Part of a small language model's weights: no biases in attention or MLP.
Each number is 500 + 25 x the weight over its row's rms, rounded and kept within 0 to 999. Layers, rows and columns count from 0. Numbers have three digits each. The size before them is the row's rms in percent of the matrix's.

# gate: layer 4 MLP gate, 256x96, rms 0.199, rows 160-245, columns 0-47
# up: layer 4 MLP up, 256x96, rms 0.193, rows 160-245, columns 0-47
# down: layer 4 MLP down (transposed), 256x96, rms 0.181, rows 160-244, columns 0-47
gate160 095:495502523500500519513524516496530516450525517487480526478520479456534483454484501495500537503513504475506518529522476493491518523488497504505480
up160 097:489500475518527462513492480514497494518443475473515515480478514530469519498492500492493501465512478516509506469486476502501454460500487474547533
down160 097:486487523472498545487530521496491517450557528481504505503524507458487469481484524491509520543488529448512503529516527550461505551498525517464473
gate161 095:502505494511476505514534473518482495506507449514490529570507494539457483468519504506529544446495510468491523541479458544488529514497474532518475
up161 093:486543512514488503512513554486556507481508536488494478485487508512441483478537507513417489525487492524480446502488502507495578490506500480477495
down161 107:485502470476490488517501508471471500507497463480466469535535518490455530492536517541524545498543473433494474518494543498529483492497533528498474
gate162 114:476511488499477497481547432507514487503517515525448526489499528449518499511524517506490482517500465506489521523456478521522501503507537488457439
up162 100:453518518520522498490511502481518454493453504489506461452555471487532500500514526489476493465528508483553465468516532473500499525478491473473524
down162 098:460512508469484539557468520548474489480493496514494512508508502503479519552515471420489500493466497531446542487502482497538471501504481508513481
gate163 092:527496489481494495498479461500538506527508525506501490515477507556462490471465522451517523446505480484488493497504557532496494527507485519542509
up163 086:494505537495492487503498545453512499487501510494559535512510512508478517471520493475527454511479524482491480503541527510511465492507478502491490
down163 099:476469494446483491497504476471537513528497530473452525500535550533463474483488532445488521534531467494546492474452526522508488518468489488530506
gate164 106:465502486492488491479484517513491482503511543483517529491538476464567526486545516501499480495552526459517521471503494528507506500477502544486474
up164 106:510511508469490559493502526541497509531455492497478521506479556480503508534493569483482505506510481530477491479503504536447544467471478520471541
down164 106:495510470503505491533513526488495493508454512479481547497495477513471448484469505473451516512474532482501529469490471493512479534508518533549526
gate165 113:484514495480509485503477479484485526490470508506505477515528483466428504500443522475474517510494507460522445493500549469447509520500490474474481
up165 102:516506481512537524556471500495449549487524520529517520504484495512487513512543437487493515494506523533514508530541572479478477513484499507531510
down165 104:499550455497499512472510529491520468528593502501513488508496537524520513494549487520470482459485494473516493529519468517521494544495540505564476
gate166 107:536473515497502479549508522498475502492505488564515516488497458526511471475466441490456476533428478486515501520499491486451498463505500474476512
up166 110:469444520483516505456522493495501473513485464469501507513515516539529514485513505509479518511463527571481477465390473527502485482510507488480500
down166 113:484500517532495522591505506455512507494516482498543518507494484498508481530545472487514508484502486443548517495527472472506524487490480503510470
gate167 094:478474531525487479543505552525493484493462490504513509497477490480509473494499482515473514484494523500468507479476459561467463495505489521512508
up167 100:486469551535501522478454476532525555510481485503493522484505501513491549538517491492494484536478472464486520500529512497492494500496498513500511
down167 088:455540486497513503535548491477447437477503517477520520521484503494516466494490523503497492472504529526454481482502495526522506492468518473455525
gate168 103:535514538459518495505513540503506499534541530483504556467431480470504500476499456530484511494497505463502495496533483535518529523533525518529483
up168 089:494471490505496526500497534494463486444525513507440522475494533499486510519470547475471506495506471493487495530483503475503530484464449463521533
down168 086:500505525494558463491470508480486524535522474485512540488507446544487500513470444492557495511478489506494511470531476513490496491498480526495428
gate169 102:510503510515494509494542513523500491486508545532475473545484517499508510484550507497468511469493524525541463500472457485531517488494478489526528
up169 099:509497506528510515524518510496541503510480511548465471520492496510478471500508555502480477475494527490497472474513444469488473497489518421460498
down169 095:477502533486493498518495469466449437513514467492477514507511469516503483488515451499489498515513466499532542485511552530468532505494472560476528
gate170 104:536508476519518518493490482493459522503483500526528491548470486516448483506483480502452508465510513480515496481537477511441511496523493457512502
up170 097:509495481475494498495472479474514523481475480492497509543491483510527478514461488495509491526484490505508475519467483519525541510508518577521490
down170 105:527430502498521517478464522519493527520441544519504536499513517478497485575456510533486556487487485518517492505491506513493491517489471484529510
gate171 106:533500526491517498516470514543512522464477478480497504484503450514517494505467516490478489476441511450482549488476487467513508471480496442515492
up171 110:505492552530481502516451486458474490492515505468539500507537492510465503517494499521475521508573520466483560513511473509486518474496502512457530
down171 099:483541461482537507508494530522483525499457482500479490534476530502510492440528517493508494450447505468494467486483498481497493479492480495573480
gate172 098:509497496507480474481498497495460482501523538535541483527524499489505504491517543503516481498476538475534524502539496478496491495509513473437475
up172 103:482498513524504485542491469509506494505493506491470473484513515469513496565504473472477480461518499508485521454479505530491496529494538475530474
down172 093:520560475461522517507500533486516482526484505509531538499467527517499534478499502502497539476511472506458519535517486512486539479482513493484540
gate173 103:498487496496468469506499554528578488509522487509527499526494507528502533476496513541510499515485481515443523519484493470505529522480470516506505
up173 102:514495538538509504504460472507523501541538538507470506510515467505509471519528476483465516527505540452507487496497511506568489530515491499482483
down173 108:491512511490546532486462468479469505510475484457504521509494479529475443518487502470514509499502516482563504468495491510477467459521523493513536
gate174 107:524530501510511486495483515526475519504514537503514496497473513467445495463479546454525541478477482507471511516524503483537481521507505484507512
up174 099:484528524507537507469525500488457465533516502470504483475505455504513511474501504495465484465509546494505532480484461520488560469559551495511478
down174 109:490506507524526509548464523495461491525478533509524504531486506509486474505465505509501539554463523520486483534541470465478526525497515554532529
gate175 101:488450512449500472506472509477506550558496459466511499545466501459466512547492507492513508503559485482487463511468545507497531458501539474482494
up175 104:523544499492496522544497521529469470522519529506501459467466521555494487489513514475499521522467486528508503468496452510543487549500478481493505
down175 101:455463483464504470466495510476522525486502463486507528491513494431484534520485500533497441515565457494491499483497527454513492473512518494511506
gate176 104:541534500474550515487483510497521515521526525516520513469512510514490488496518477515509555489493465506444514485496510523503516511473508524517523
up176 093:523573515459511509526464531536522518493468471473549465524477499461528467497499510510526480506449502504486526484467526515437501498462507535485502
down176 082:473466496511450523498546496499474480503516516506442496468517514470515516491499516501467474508527521444538467517537492477551493487549499471513488
gate177 102:500523484482492506528475498521531551480504486464456587495473484477489508489490509543461464503563502478491537506468488510481530492487517520501504
up177 093:503503503478549496496446493516524511512510499478500500516532502479500503536514489503495528492491503573500470555535512552506506487523482525503458
down177 087:494504488508485493514490487491509507472433516489459563482463485485517502462496503523504494495548475456521533491477486517491522491486505489527561
gate178 101:477473462521473494488463507488532500492518453519545500455509510520547506512550468488473530479485471520499481537494463478472526455490518510518513
up178 104:480528469500481546530474482520545517492503510501459526476504552535468481513482535467505540508486505503463437506509498506525481523492480465509522
down178 092:517507502512520457480508480473493449503499465500531477454514517526544494496544455483504554484505503507507566506539522495479522511484476538459501
gate179 091:539545490470483478519504499493503518492530461486502499496454489498531522535500520514488504519468521509488559497466530516513476460522529530535492
up179 096:503510561452453468541539506487500480503490484507492482507551477532491501523537442471503450535515554505503496515458492489504521511489493491543508
down179 103:544489507533497473474495479509491491553518486515510539476554496527505468518480489488537519530496468470508498480482521507503489512535494500486496
gate180 092:453508533487481516493513532542518423505494481508521494485499483468507506484495484486525528484519532546484500478438524527503488462519509573498541
up180 103:478512435517505474511584501488495501486537482485510516481495515500469485503485481534458496471518469505496543516509494478497522507475507485483469
down180 099:502501497492510494460481511494515494454489484499466476512502472468506499489516500482531502506455557531527508487473504508522508497540508524503473
gate181 098:507543497485472514481486475508495500557501489514504517504432518521469503471494487467495504481538506545496465522474481503494507525512524501523497
up181 106:516513492514496495477491517489521520500475548532537554517518476488513530502475502471503464457501489502517535476485536488484558508530474465491484
down181 106:486458483484529476522526480481507500472510478512504453501478462482487498471481519479534517518517504502513528516481534464523499474502523512496551
gate182 098:458453500485506522515465506527508469468492478513507498492503497536482497514460513504495525471514538540488488521502531466509499466520495503480517
up182 084:507475504545507551490522504506480480498454475495494499502459504537492514523457481476518520448500523483452510495510496528496499530514488511461481
down182 087:523561510464449503500470532485473528504521531491508494500483501456502512476528519486503500547501482484524481509503489500490487502450535476586517
gate183 103:535514481491500504561535470535498505457463503478517532503455478461475435505501477486508503519494495516502515500538537515470464498468492483508507
up183 093:537502497502527558469495492540479475508494511533461482500511485485513509483499499492503525442497513508562469490503463515510498531497448454472498
down183 091:495500534483490502484506538466552520533530494520540506497494535482504529473505501541477482541489486493489500509495535504531500525495561515505486
gate184 094:452492533481554522472495511520515494493540532468541479485479471513489514525495515486465509523528512516475475476555467510486486476492533553507502
up184 102:520481495500474520516487480472458554527488543505500515507517515470497486500527503487520486513505494477529498525485498489539503545522432540490500
down184 080:486510495505545461481488507543505516517534490458526518469455489494497501500475489471529521523488502526488523475504529539507501495486514528522472
gate185 097:499510464487494540546486506508530500473491424499450497504529514454486500527555489549502510533524469512511521531477501496478483482523471505539508
up185 100:515472440488464528469528531503474502506554477481465497501491516506475458477516500493484520482489464511486463502470532510500495478458491461486482
down185 091:498515567467520512501528460474550520484510466497554507488500469530532518503500486474482489482503557485500511472532477502489505502478511498477519
gate186 101:466517513469540508523449503499520514495537494515496520490542524483519472506477505496484470517455510482486534519527509495487479445490529509502522
up186 110:511467475496471482496501496517514546493499483525473493530454498494474500506478487470509513484472518460485496503490468531494488483435498541480512
down186 110:473484486476516512508500503522505536495479519501511501487507496506481522514488518510489513507475519449535484531467521467470466495561489484526476
gate187 108:450498483532564455485484492497467451507489517488499490510520495469490452514498497480541504496492504516535509527473541503467480482519509489492508
up187 097:506482510478539516480511499523514503510480541455458474514475497543528509494470479523506527513501530532482496435454517487513480466507480482489473
down187 104:515495498473477529500474497468518539530546448482506450507515482512563559496474520490518503536497509476501510497499500508488493451500496479510451
gate188 109:464500487514461472514484484449497524540512496501503518522489506450538516508527475500533490492506479507551513525481501518462521524481513512495521
up188 115:520523488518480494517498516475472490472491483533499489520523493489486494489507520459520465459482515507464509509532527501459510507486517539516505
down188 119:500499508515462437508497545494514500523479553521534526521518509500495489515495520543500440529562500494496552504517474483557489486511511495508544
gate189 098:519508520473470498509527487491472472571537440487517494507480518495491501481491509509520504533479491487484480540465519507521487488482502514501475
up189 092:529490498456461461463486492463498509525534489463447572535463468486508468496458534523500504472485541474479511502475506497511485498478519479505501
down189 106:499486544532503497473509481505496476516505504511517484477495465512544518461539482515524517507512531526555529534494480521549527513526468466470481
gate190 114:497501507518489459464550490502513466491517513552498490463496505500487486443491422522512495475493528473507501497479475510461486517504538542473470
up190 088:477490486528519459525487449504457538460481497487493527496460502483544542556501538479522482470513461467507506497500526536502516520501514499516533
down190 083:512543490498530487514520547446533502498515498475485534479508507481432464460503473512494512492477523455520499508519483509508498485449487488519478
gate191 101:506449477511529488527501505530535476534504527495534533501490504498516504514497481555499492511512505508518508518487548546510527462534497500504497
up191 102:490531512545501490502477489493461502528498527495500502468529506516533462501495479491498505522502507466503490507501450497490503458507455446535508
down191 099:491450528548474481540528491494511476504505503484506517482494489516515497456494482474454475484536485470504505461531532516474537473526536503516528
gate192 098:514484516500541501520477492487499494512521472472499514504467439498508494545506515486519522516526513527501480533467492521494480481525527521523520
up192 104:532453499519509450497510495485521499516510501485500464487508473492533511480567477494492553526498572505480503497459485485520512538534539514489527
down192 095:497527544500480537490504483494516497460512498497500469502522463540478554529503498501490505491504473506487526493482548463481509484502476487524480
gate193 103:488507516479478492496525479482475470535479486516525440472466521511500452508476542522515504549495506486535440520476511513512475483507485520482469
up193 104:466471480511491494479524486477511502487504506503542513499496503487519507499486520497489541465527513515534541510477481462532512442517524487501491
down193 101:534501521541483501518554429516448474518490495500491481459505489506522477484458500497516490543486471493515489465515510499490489540482492517491542
gate194 102:522518518483507474505464451521472509472469510491487470500495488545525521531551523501544484524513518478499547518504530484507477468510578487536479
up194 101:502460433499501471468528488510488479510545482465523483522498492518486467488473533492477515458522509510588476500505493519500537518507485515448503
down194 118:484451539542471541494489499501496508501491564499496473486518503508535491501523451506490484489481476509496473482485491519476533489507508455485527
gate195 092:535494483510503487451505484545511479460497487477450513508524509461479506508527510503521502524458523463480489477518505522534503476470468464471538
up195 101:507517499512463478474511477492505488500519463498500482494507472523473495503509494479492541532490484534476487473488509473512529520523498521495475
down195 096:493489553487513531546487540487527517484512533525508510532482515438528524487484481523503503474554529501524500480508490505502495491483503511537531
gate196 098:532515499487465507451502480522543507497510543504522535477451491490498487496515522508502473475488527495528519452552455539525515489531501511503519
up196 107:507521494471486559505483522512530510504497491481555532491488505437497485531513472504516516495522537467477488461530525479460515475523521522510472
down196 114:495448475511547503514517501492497502477520479435507530496517509511494470473474501510481510525504495506487501461434516517488515540485517515483552
gate197 100:518442508529527449536544460504474516501507459484530522493496502521493448520514494469543501497500517513475515488470496453501508548497519494522468
up197 098:492505490501503488488513542493483515507553448520494523538463472473487516510536516523496524502495496467453492515514462464488509497471482539481488
down197 103:515455527518531489549512430490515481489492544503531491506526454498506517499540504505496522487507495529514518489443528507510481518535475453498534
gate198 118:498529487471514503521480479503490457493528484504508506494488509444521501466535467499492499424496546494478465540498464524517498482482519537507477
up198 099:546508466477453572453501489516536523483517462474507488488507509491462541482497507517510513467535493493527498487478517536480470524508535483520493
down198 102:519445472531498453546473500489521513504496557521490455486522470499507470521492512520469494558485476521486528515508517477494508487525508519565511
gate199 093:490492511510493509568505478507531527512490526496511499575534558514477500543483499539485481502522536491470515513466468487496509504499488464435480
up199 091:495512487472502546518553503477513490497498533494507503504514498504507531481492492458560499517467484568499495487525544492495483510484531510482496
down199 092:468464499503460493486484500516509476536523518482487503530546526509474488560499492522466481519537537453485530490465478508504507515479501449496507
gate200 099:503485497470538526504499508517491482516475483563495491514513484487560484528517524498552509486478536529450457500504466485503545457484560499516475
up200 095:522439482536496528488523504521509563508494467488492505512512453508468548509501550490520531493511479511517479462505556506488513491470480499497503
down200 097:502516484487526533528486505553563440481517521485531495505501536472515468489489462516487475515446521498504484515493476481478477520507559549498499
gate201 104:512460544494493474493485481511486520505537496516481491479484471454532516527493488489538532521564513515513487529483505496477468510511538517477502
up201 103:492526497505503495486546492492525499446582510469531505495454494491490489523492507482493491477550539500509511485506514492512488494522449475498491
down201 107:479503477510499489601522523490510479502466517485487484543537508501500489440512527500470499478456520480505502479525507458514517512497484485543540
gate202 106:470484466489539462482486488483497496501498463470503516477527518490453570470494477475510492475461496509495523555492550488467520506550566508493486
up202 101:468498504511530556530480483487457486461496481468536487521497455499485503501500461492502504531532477488524577503482508504486473473472506493475466
down202 115:499506456487558479559500506476490482508524514488485540497512512494512508542476464509503490549469499523483499479489496505468469524544492540462524
gate203 097:509539477480535471578438471491497475537496494473467517449484503478495512509518477491475469482481494501453501488526482534505485495508499492498516
up203 103:534512446517520523427476527537498485483439478493477496509495514503508557549509502500483478469519536479509477504458458507474493481511514496486512
down203 098:486533507488505479543502509477502494537542453510528518478468500515516500487499468475496500480492448491484539481547519491535469530487484505481529
gate204 093:535471505478530483540529430499461494498481483492506517455503512473505496492480506499546477513495538503522481448518545552483509518496504510483527
up204 093:522459496460486520479511455519513512508505518513495511502493469581535467509538499507502526538485518482453522517454470491514508500521489504533530
down204 099:509577490518501458510460525482485511526510436519505488537495495461471505483481517543513525442492494500521472505499472492519487493513506481510511
gate205 090:531476462508513529558478520499482499499521498503466507515492468484477470496495502546492504505521501456492513508506504547521492454504495478493435
up205 096:493469503488478511469497490521504453529530468512527478520498460496507485445505499508509545494480513502510538514527474523508464495546521503540460
down205 091:515515472474503493537495504511515506505494511505491540525488536505524534476504521501473490470532532517500500513443481502528513467462528492511512
gate206 097:526539491530492518487504522521480473500482510517525479486456509530435487481522514516509529487524508513471516466507503510508509487445495485500490
up206 086:517553479524486459490487533528487536516498502537517476505521547508464520453502497560460510481520569527508535489473493545477489485504520502501519
down206 094:525497527518491547491500460486533502466496513504500506479515510493535486508538480462538474517467460532537482533519521444463479507511485483541520
gate207 097:497493515497455496522474501550488485490565526527528466519470476494471522471505489450517542527443506517486530486488529518508513460532493504516498
up207 100:466536523519494506479513481499521475527477503483507464495497522499479500461508480480495530516485495566482449520488520489510530519457512529479477
down207 107:502463513519514484511512498450508480431493539504510484496501501535545479524486510487517534457545494562510519498517512532471502469496503491482512
gate208 100:464488507522490497499513496529457513481485530485487476525492529502432519505524476487520544524528484530527486507513507485505481471493500516455521
up208 100:454505526487490497534513498524521551515520496533524524515508504504506492526509464507522501518518479463518537504496477499498530480514497565525484
down208 109:506506473548503459523533499538477479499447509422507491488483538524530464512501501533528486513463491508476481538523499535479532503478465502490509
gate209 116:485457480475473535498498505502499499449468485512467484501495452482464476512517520489456507486460527489483475468506501475479532517499509462461483
up209 091:515473509476535514520529515493547468507556485519488559530509478498491496467479469492504533482509526528480490504450484513508495504472550486522533
down209 084:514531516562481495527480507540500503527470484482498469476493535472519483503514490502521486470538471446527476532495490532501485513500492514475467
gate210 096:518487520445533513510475491499495496488503463493541481475528487493520481450475530475528517520529493488491474515505541436518461482499540513515498
up210 101:497446508456515499442480500492500523553502472505484480519513468469497512473476513497522525480476505547488503482465468502494515527483492474534526
down210 104:497523496493509531523477527499505493521500513511516484522491473536470481508482507494514496474526490526528471485505460510509534464506479519503474
gate211 101:522524496477492501502504492453501498470528462477517478463564529505448544483508491517487502503489514449489493498532504516470540490518522527517496
up211 098:461544509513543519489519542497522506523444536486524467504524506529487498471485509524568533502522493532508491499540500519483449485511536490479497
down211 097:508435432498524510507484443488504507512537489546508498544532494481526502542493467520472488482479472523521469502482489482510507503521436537474492
gate212 094:510506488481508492526501510529517523483518483514532529515457512446516496448538477460494462487508545459450453524472474465501535517503519494526521
up212 104:485496423511456521492554489516499487485529498476462535545493469504498482487498497516503513508530509531502494476487481496485541490491442525490521
down212 094:494498561512503480486494509523499455519487519510502499499522436502471489530542477564543485488500468495458479530519522508523535477504491484472488
gate213 105:495490455486480481516480498509511495474480465501550503503485468519516475537504517463497512519522507489453485517473467496524497498488529511472495
up213 097:470434517460529515466509505538481471489522531493518506498495525515487530458495491517486492494531537518506498558494461469509497496509510541450529
down213 097:495541483488505502524494512450484512505502459528460470540537473507477515480533462534510494495454474471487508470477513503492490516510502464537492
gate214 099:509524489539484540510501454543489513512508516520476490488506517540510476531531527524494499501539469503478478482475526528493452512513517516444508
up214 092:507471511476492507526510502501442463489514496455495511486515534502528496529502473473510540527499454502502509488477463539500474465493484528484507
down214 102:472525508469509484487477484498545542493491486473482498528488492493491524507510526518520437488496509513518507509496496494514487468467470473523503
gate215 100:539501514487521483533459522490486547503521498527523505537521524435486464522465495516535504522497501517515496476486509516530495504528488512534518
up215 103:472519494521478488517485478498449523519455476517464487497484520511488457524537498468461479481511496501513504580492505528487501474479496537458511
down215 099:500489487512475478512495522503501498535471552467473470521527496460514496512500550530488454497496488459552517515518485502530504464530466477522540
gate216 104:453510517507434461432496464535514527496521511473535486465509494515503501482493518527495545510517506479498499484486508508509493480550530482480503
up216 100:485447497486460529517433496491506559522487523506538526520471484447458481491491463484512492457497526497493466454490489486446537506491526487523512
down216 096:483499526494546512550522525478481467462480502496440491517535500551533513475494535454453465503476472459472485520516479514521443500468489470515493
gate217 108:532530504507485509491503486556505502532471517522529485487507497469447497508531521479503476467520521483464480525520493513525517511521484465472476
up217 095:492515510506473487489485519491498523558502498465489472476484472473499493491551514476485471499504521444514502502452527483485557523532474496485510
down217 105:534463495501523529483494514478505489469525484504490518480512522502530471484431467514501546546517487522534510490506487493463495487472511497556530
gate218 102:514507471475478491494475471528504487471515492514501503545518501508506515548474522486529519508448492487491486513493527478494479534453493520503492
up218 097:523484535461487527475486472551482481542500507507492517553498480527493518543509507479488497481478452486462515499496522482532477519500479505487494
down218 106:532506506467525509525487479478529524499541476510507484514504513518501483402518508517522475505510540471479506486498465500511493472519462489461503
gate219 103:528520542494461521478533486517512516532485514473496490496535532461503503497531560486499521498498518525482489510495467494437543496458499501514542
up219 095:537465542543517478538524483461483465516526506548470489537532448512508501559511498480520515495517500522522517501493494469488501523515507439523482
down219 112:534485480521575471489472473510487529477564551493485506528461515477473442496485473523506519480489486519543496515479501515495485500536493504515506
gate220 103:516498483478489469497494509504479461530484516489562513501474535493476439450536486489497515549470509496457507518487511535524502491510515503533512
up220 089:491526461496493485506449462507537444505519549499476493524481515480510524513459509478476510489526494497485497470478479547481547516516544466499494
down220 099:485460488544506490453504446511468522523458528489494538524531510501469475446496528492552530535480523526472512506471505463533500506482493485491526
gate221 099:526523525483510474536498482551520495533505524488515512455473528502458464482493533515492517500531547515518478475456539496477463500499465508508493
up221 107:528461485489506469471473465504524505516478460501499512515494499486521532511551521513480537483463471515499512491571484530523528511524512457499554
down221 102:483530502481513533505484458554467501469463539473454534476486500450467494519509559472508489530511535519486432480484513486497521527500508463550491
gate222 110:503545513508522503482499528504483517490454521440533502515462497482518514481475487501513511463487478473493496552535507502472475514464498503491496
up222 109:520514488485519483478456470503491522487505501487459512474525477464559505503528540470475510522482483470494491483478519441501526498483488485496510
down222 104:476485515520500451497485501501517499545548561532541490538529492482507503462484463544519495512472500468477483460513476522503496514478481514490482
gate223 092:517518514495495530513546490509490481548479517534511473510519495490528473520540490503495481485547490481514530542530532503524457467447498556512485
up223 099:514514483522478522450519503486482527494510518480498488511490493422503549514494493502511487503518474500541492539486466490538498508499491463506536
down223 083:491532512505508518514530515495484465531467497504507474487501506557507485522528514514494502486521502512531578448546540492506478489477521528495465
gate224 098:488503508524453506492558481489507477487470514510495538462510508511520512466522502507507518476463535478493536519491483487510464500457492510434465
up224 097:448519481487490477519501552471486484510473456477489524524470566486472490501458527487499473477523470531493437501490522481548535482500485509512511
down224 106:487505532511513504488492460533501535467492504537498507458508484542477536540548501486521535491493539469481482533523496511502495492477529489471528
gate225 093:507515541523518532508496483515485514469509511522531490563493514440467489526505491516510505482515478518520503472518491480494491471516468515450508
up225 096:543502497529516511481481538523498523503499516516503463517496491504497512491464489487502516504498544503486479500521465469527521473482529424468469
down225 095:476543500522478493547491463505500512494487515523536491575489521484493479468499505487475475504487493502518528523524489494499487513515466508469507
gate226 100:521495494529528514477558485455509497476493494509477513506471511485493494493530509508532519521506532517522487522473504544510486485502500506476450
up226 107:495482552550489492495455487527504536515517496521493516481485472487500509496485499522471551508432525489493512475538482515523518528476503468452511
down226 111:507517479511511533510498489490489506488483510524507424496479481487494555456513499481574493489557483500460492494490543485504533491486493529521534
gate227 111:504504548544513491470528517535513483491534455548541499496513480464492510475524475471496517510493513503482518471477502514514445493534483482498462
up227 105:502500463533472493483504512526512477521556499502522524493513512544509535526472506492478521436513519513515487480488468494513548515510507528507503
down227 091:502493527464521480450508480492492496481488492505492530502499494479501471519492498455501460526540509544448597512537504548498507499473506559485508
gate228 105:444522464483492472509479479453529484506497453495547471512475493470522501470501507540533475528477492520492460516519552492475531538505530538498488
up228 096:509460497536406539515523488494477529495510458540489510528494479582481513505481498510453485472528503494486453479509494541498495492480463484493471
down228 106:479526528466502470499482503533541451462498489511513524514469503492470499506541555474476513472498504484532524503516556502535543532476524502498481
gate229 100:505517519489489493551506490505532484475542498478486464551502490509490483508506435482478533495505526513463520526528554500475522429493469486515495
up229 089:498530517503445503521456460506514525524514525516545477493526475502469538468479489495503513506447499514475494499483498479501456541507448498498483
down229 095:495488502534499508457495525505467487509521477522510512448486490480522505533513509524512498542506522485525502519499487478486493510489561527541504
gate230 104:503509468474456501500541501553524483511504449543512458457527489538499474440536459455468546499487498512530485488494502484483487503512530493522483
up230 112:476499477525472525503492486470499529508492479469474556547513524511463543511493505486550497486472511477496543483510519499525525538516513455506479
down230 097:523520515509481480477536512536481508532513500548509465493513494519503508486517471444442494489473519505502460516492490509493483480455525520478501
gate231 098:498483513500469478495511496496497510544497518510499501476551465495449498503535502493463533479474500480493509487464557508486507524494519451525478
up231 099:516522464497485507469518505504486487496497477474487526466459464508469475546498509489497504521462522505502514528516480507556473525481508498509454
down231 108:483500510510485553570474511486467524457483508487534475557512541496542479511507443480528499495511500535505526481479453506472493480478475536474480
gate232 095:512509502462495534457495450499505527451495541514546492443498487547480513516472495468484478509529511456466471498468535550507535507454506508462485
up232 092:523501530498486481488475493496487478511504519526496437513481487467498523514513570517479524491474497471482519500519482524483504516509501552532494
down232 101:510517514460484551468512456497503521474476480506496471486494483503514470532467491491511492492509571488545507491467516539494504500460459470498495
gate233 095:562530516481473468495513495503511458473447481486453488513516454513504469510519478495467509541517477519488478475519502486492530487526501491519485
up233 098:499538471528453461516524504511500494508484500472486531543472500510521481491444478510461545488468490504515511483500534481518506501486466506541525
down233 093:514507514456518545492477498516514479502528449518532483463522558495513490507515517472517518508502511449514508529521459533465526537554548505487480
gate234 096:449522490544493522481533493519528512521472478462476476504465509503466475526523485474457441476546546526518453509541506460497535502533528503480482
up234 090:474525511464522451476530501507486503475528455525471511502451510463467501533492511483494513491502518542481516520563479513525544527503518476464498
down234 089:512505492515508516479461499491544541498457529521453490490486495549453462471493461510506477475511550506538495525490486439533492454479493462503497
gate235 100:486473490498447494478554460463546476497518449508461526463475519485486483467494464424511488516472529499518470480463510492483517482459502466487508
up235 087:507438528529471449530443556506508500498504470517490496531527517451509495458481490484481511489520498497520497509485481497490508565541525484508500
down235 089:432524505485535541518466509520440515460508483489552476482500521513492522512496534542488476511526500493487495508558490503504501477488526496543472
gate236 097:473486500530511496559485533543473484520496472515475530518516523546477456520507474488486544481498519488496486536513534524477499482496523514512487
up236 093:461485498480473481518461495504523509487530465508551479480495478513489473518508484525508508504541430465493494524509475514500497486539506502510534
down236 102:536527487495479503526469536510465488530492485527507514490488522511487511484508494471507534474515492495532429534528488512461528475475498492521454
gate237 101:522517535467470505479532469507507454508485447538508479489464510520498480456478460524496511521475515475472549492532490484499508525493504505571494
up237 105:511534498519475511510503509488512482540520504469506512524496434540488505474494522545514533529496475516522483493495492513498508490467527539450523
down237 089:507491493516501483502560474552508512471461511518482510492518548489532506484482483459485470473471516491488505502546521489497499512499490473541529
gate238 104:470451489483486496521515533519533482455508461464505533505518506538470484497513498516504490515522490482500470512515452494500506532498525479503480
up238 112:496510544502538492509507484506462510507484503507478449501509478535471512490526484501527493564480510503534537486473528422490482497520496515517511
down238 112:512513479485516569516526506500506498488512519514494565494500493485496481506481537512496456480492488490510477510441479476493531517492509507516459
gate239 094:501500539484497438474501519485491515508516453507467497491473458542499533497508513476508494446505502494487478519514500521515494515477535504515527
up239 114:493505497532531506519525477526532479504517514515483488479486482546429479485499481485532514518459523514498502472512504488470506583510461539504530
down239 101:498521544525474469491488526468479512518542504474462503481512504495518528542541545473491505473502496488502447548509537477449458506467519497499494
gate240 102:529505508522512492456502486553511461478504505526488472518473505493488506510520500473485478502453495512498507422543501516488529464498501486493506
up240 106:522488523492518534496516522548514478495489500530467505550531499496533456504538509485504512479468493501514516514449491531501506461485535470505446
down240 105:494458429477490493542500547459498493516505536507474531480494496530497492468466501493486499515486493477490477465504483503496486541498506491509497
gate241 095:498504524468442482494463494524494502494469507507552499508487511513489506504486510571473540536498483477565535501450496495489510480507480513517540
up241 103:494502499492467488545505491524525562488537510475507510499501516505504558491487499481442515476482462539496470477507520464479493513508496505485469
down241 101:535526515524459495483500507487515504560472479495479541513527498522568485465522492508508483507508518514489559514513541501498493499489508540516502
gate242 097:515499490479501504525512458479507483507513542521523510487515488516467510507521481500492524499475505469456488519458491494543551485471518540516505
up242 101:505530501479495492509488475516498482484475471519468503489478482471538454504512518469500527471530520456486472495501490497501512508488436497490543
down242 104:484502525477493523466486496547480501441485484524518505469479508510510483481517522500518517478443505523483501469481480495491514509458500434506496
gate243 101:465485482500482500520504489539492483545481573507548499521505515513513525524516489479508487442497509520489461492471501499502492500520499467495512
up243 101:493496478526501451515522454461506552488491469479521496478457487496522508526458512511499506499545494477521520501507465498465506533518478529475490
down243 091:491533536505496540497479518516506473507503468507465502493512511503452487513524547509477481504474524507507510508516530475508496483464511484494494
gate244 108:534493483505522504516470471518519529495542499486481503524536514499491503510475521490550490491501473503501536498488506479429499486471481483477458
up244 098:515531481513510490571454540534534480515514495469478462515456508475483539504452507481542474469503487508513476534548465506510476516458480488514509
down244 091:469468490487548531516479482482470537473555514506484502483518472531494497501483531508495520557486461535479470486482481493479505483492481540518503
gate245 093:488488495477507561489467487480491507477522503481478493477459511480498525506518475452524505502482504492482516505526518534490504530519540465521495
up245 102:480522502518492534496505498489495499499496524448471477481503514509494525506468501546481520516479533512493551510491476509473455532516515524561513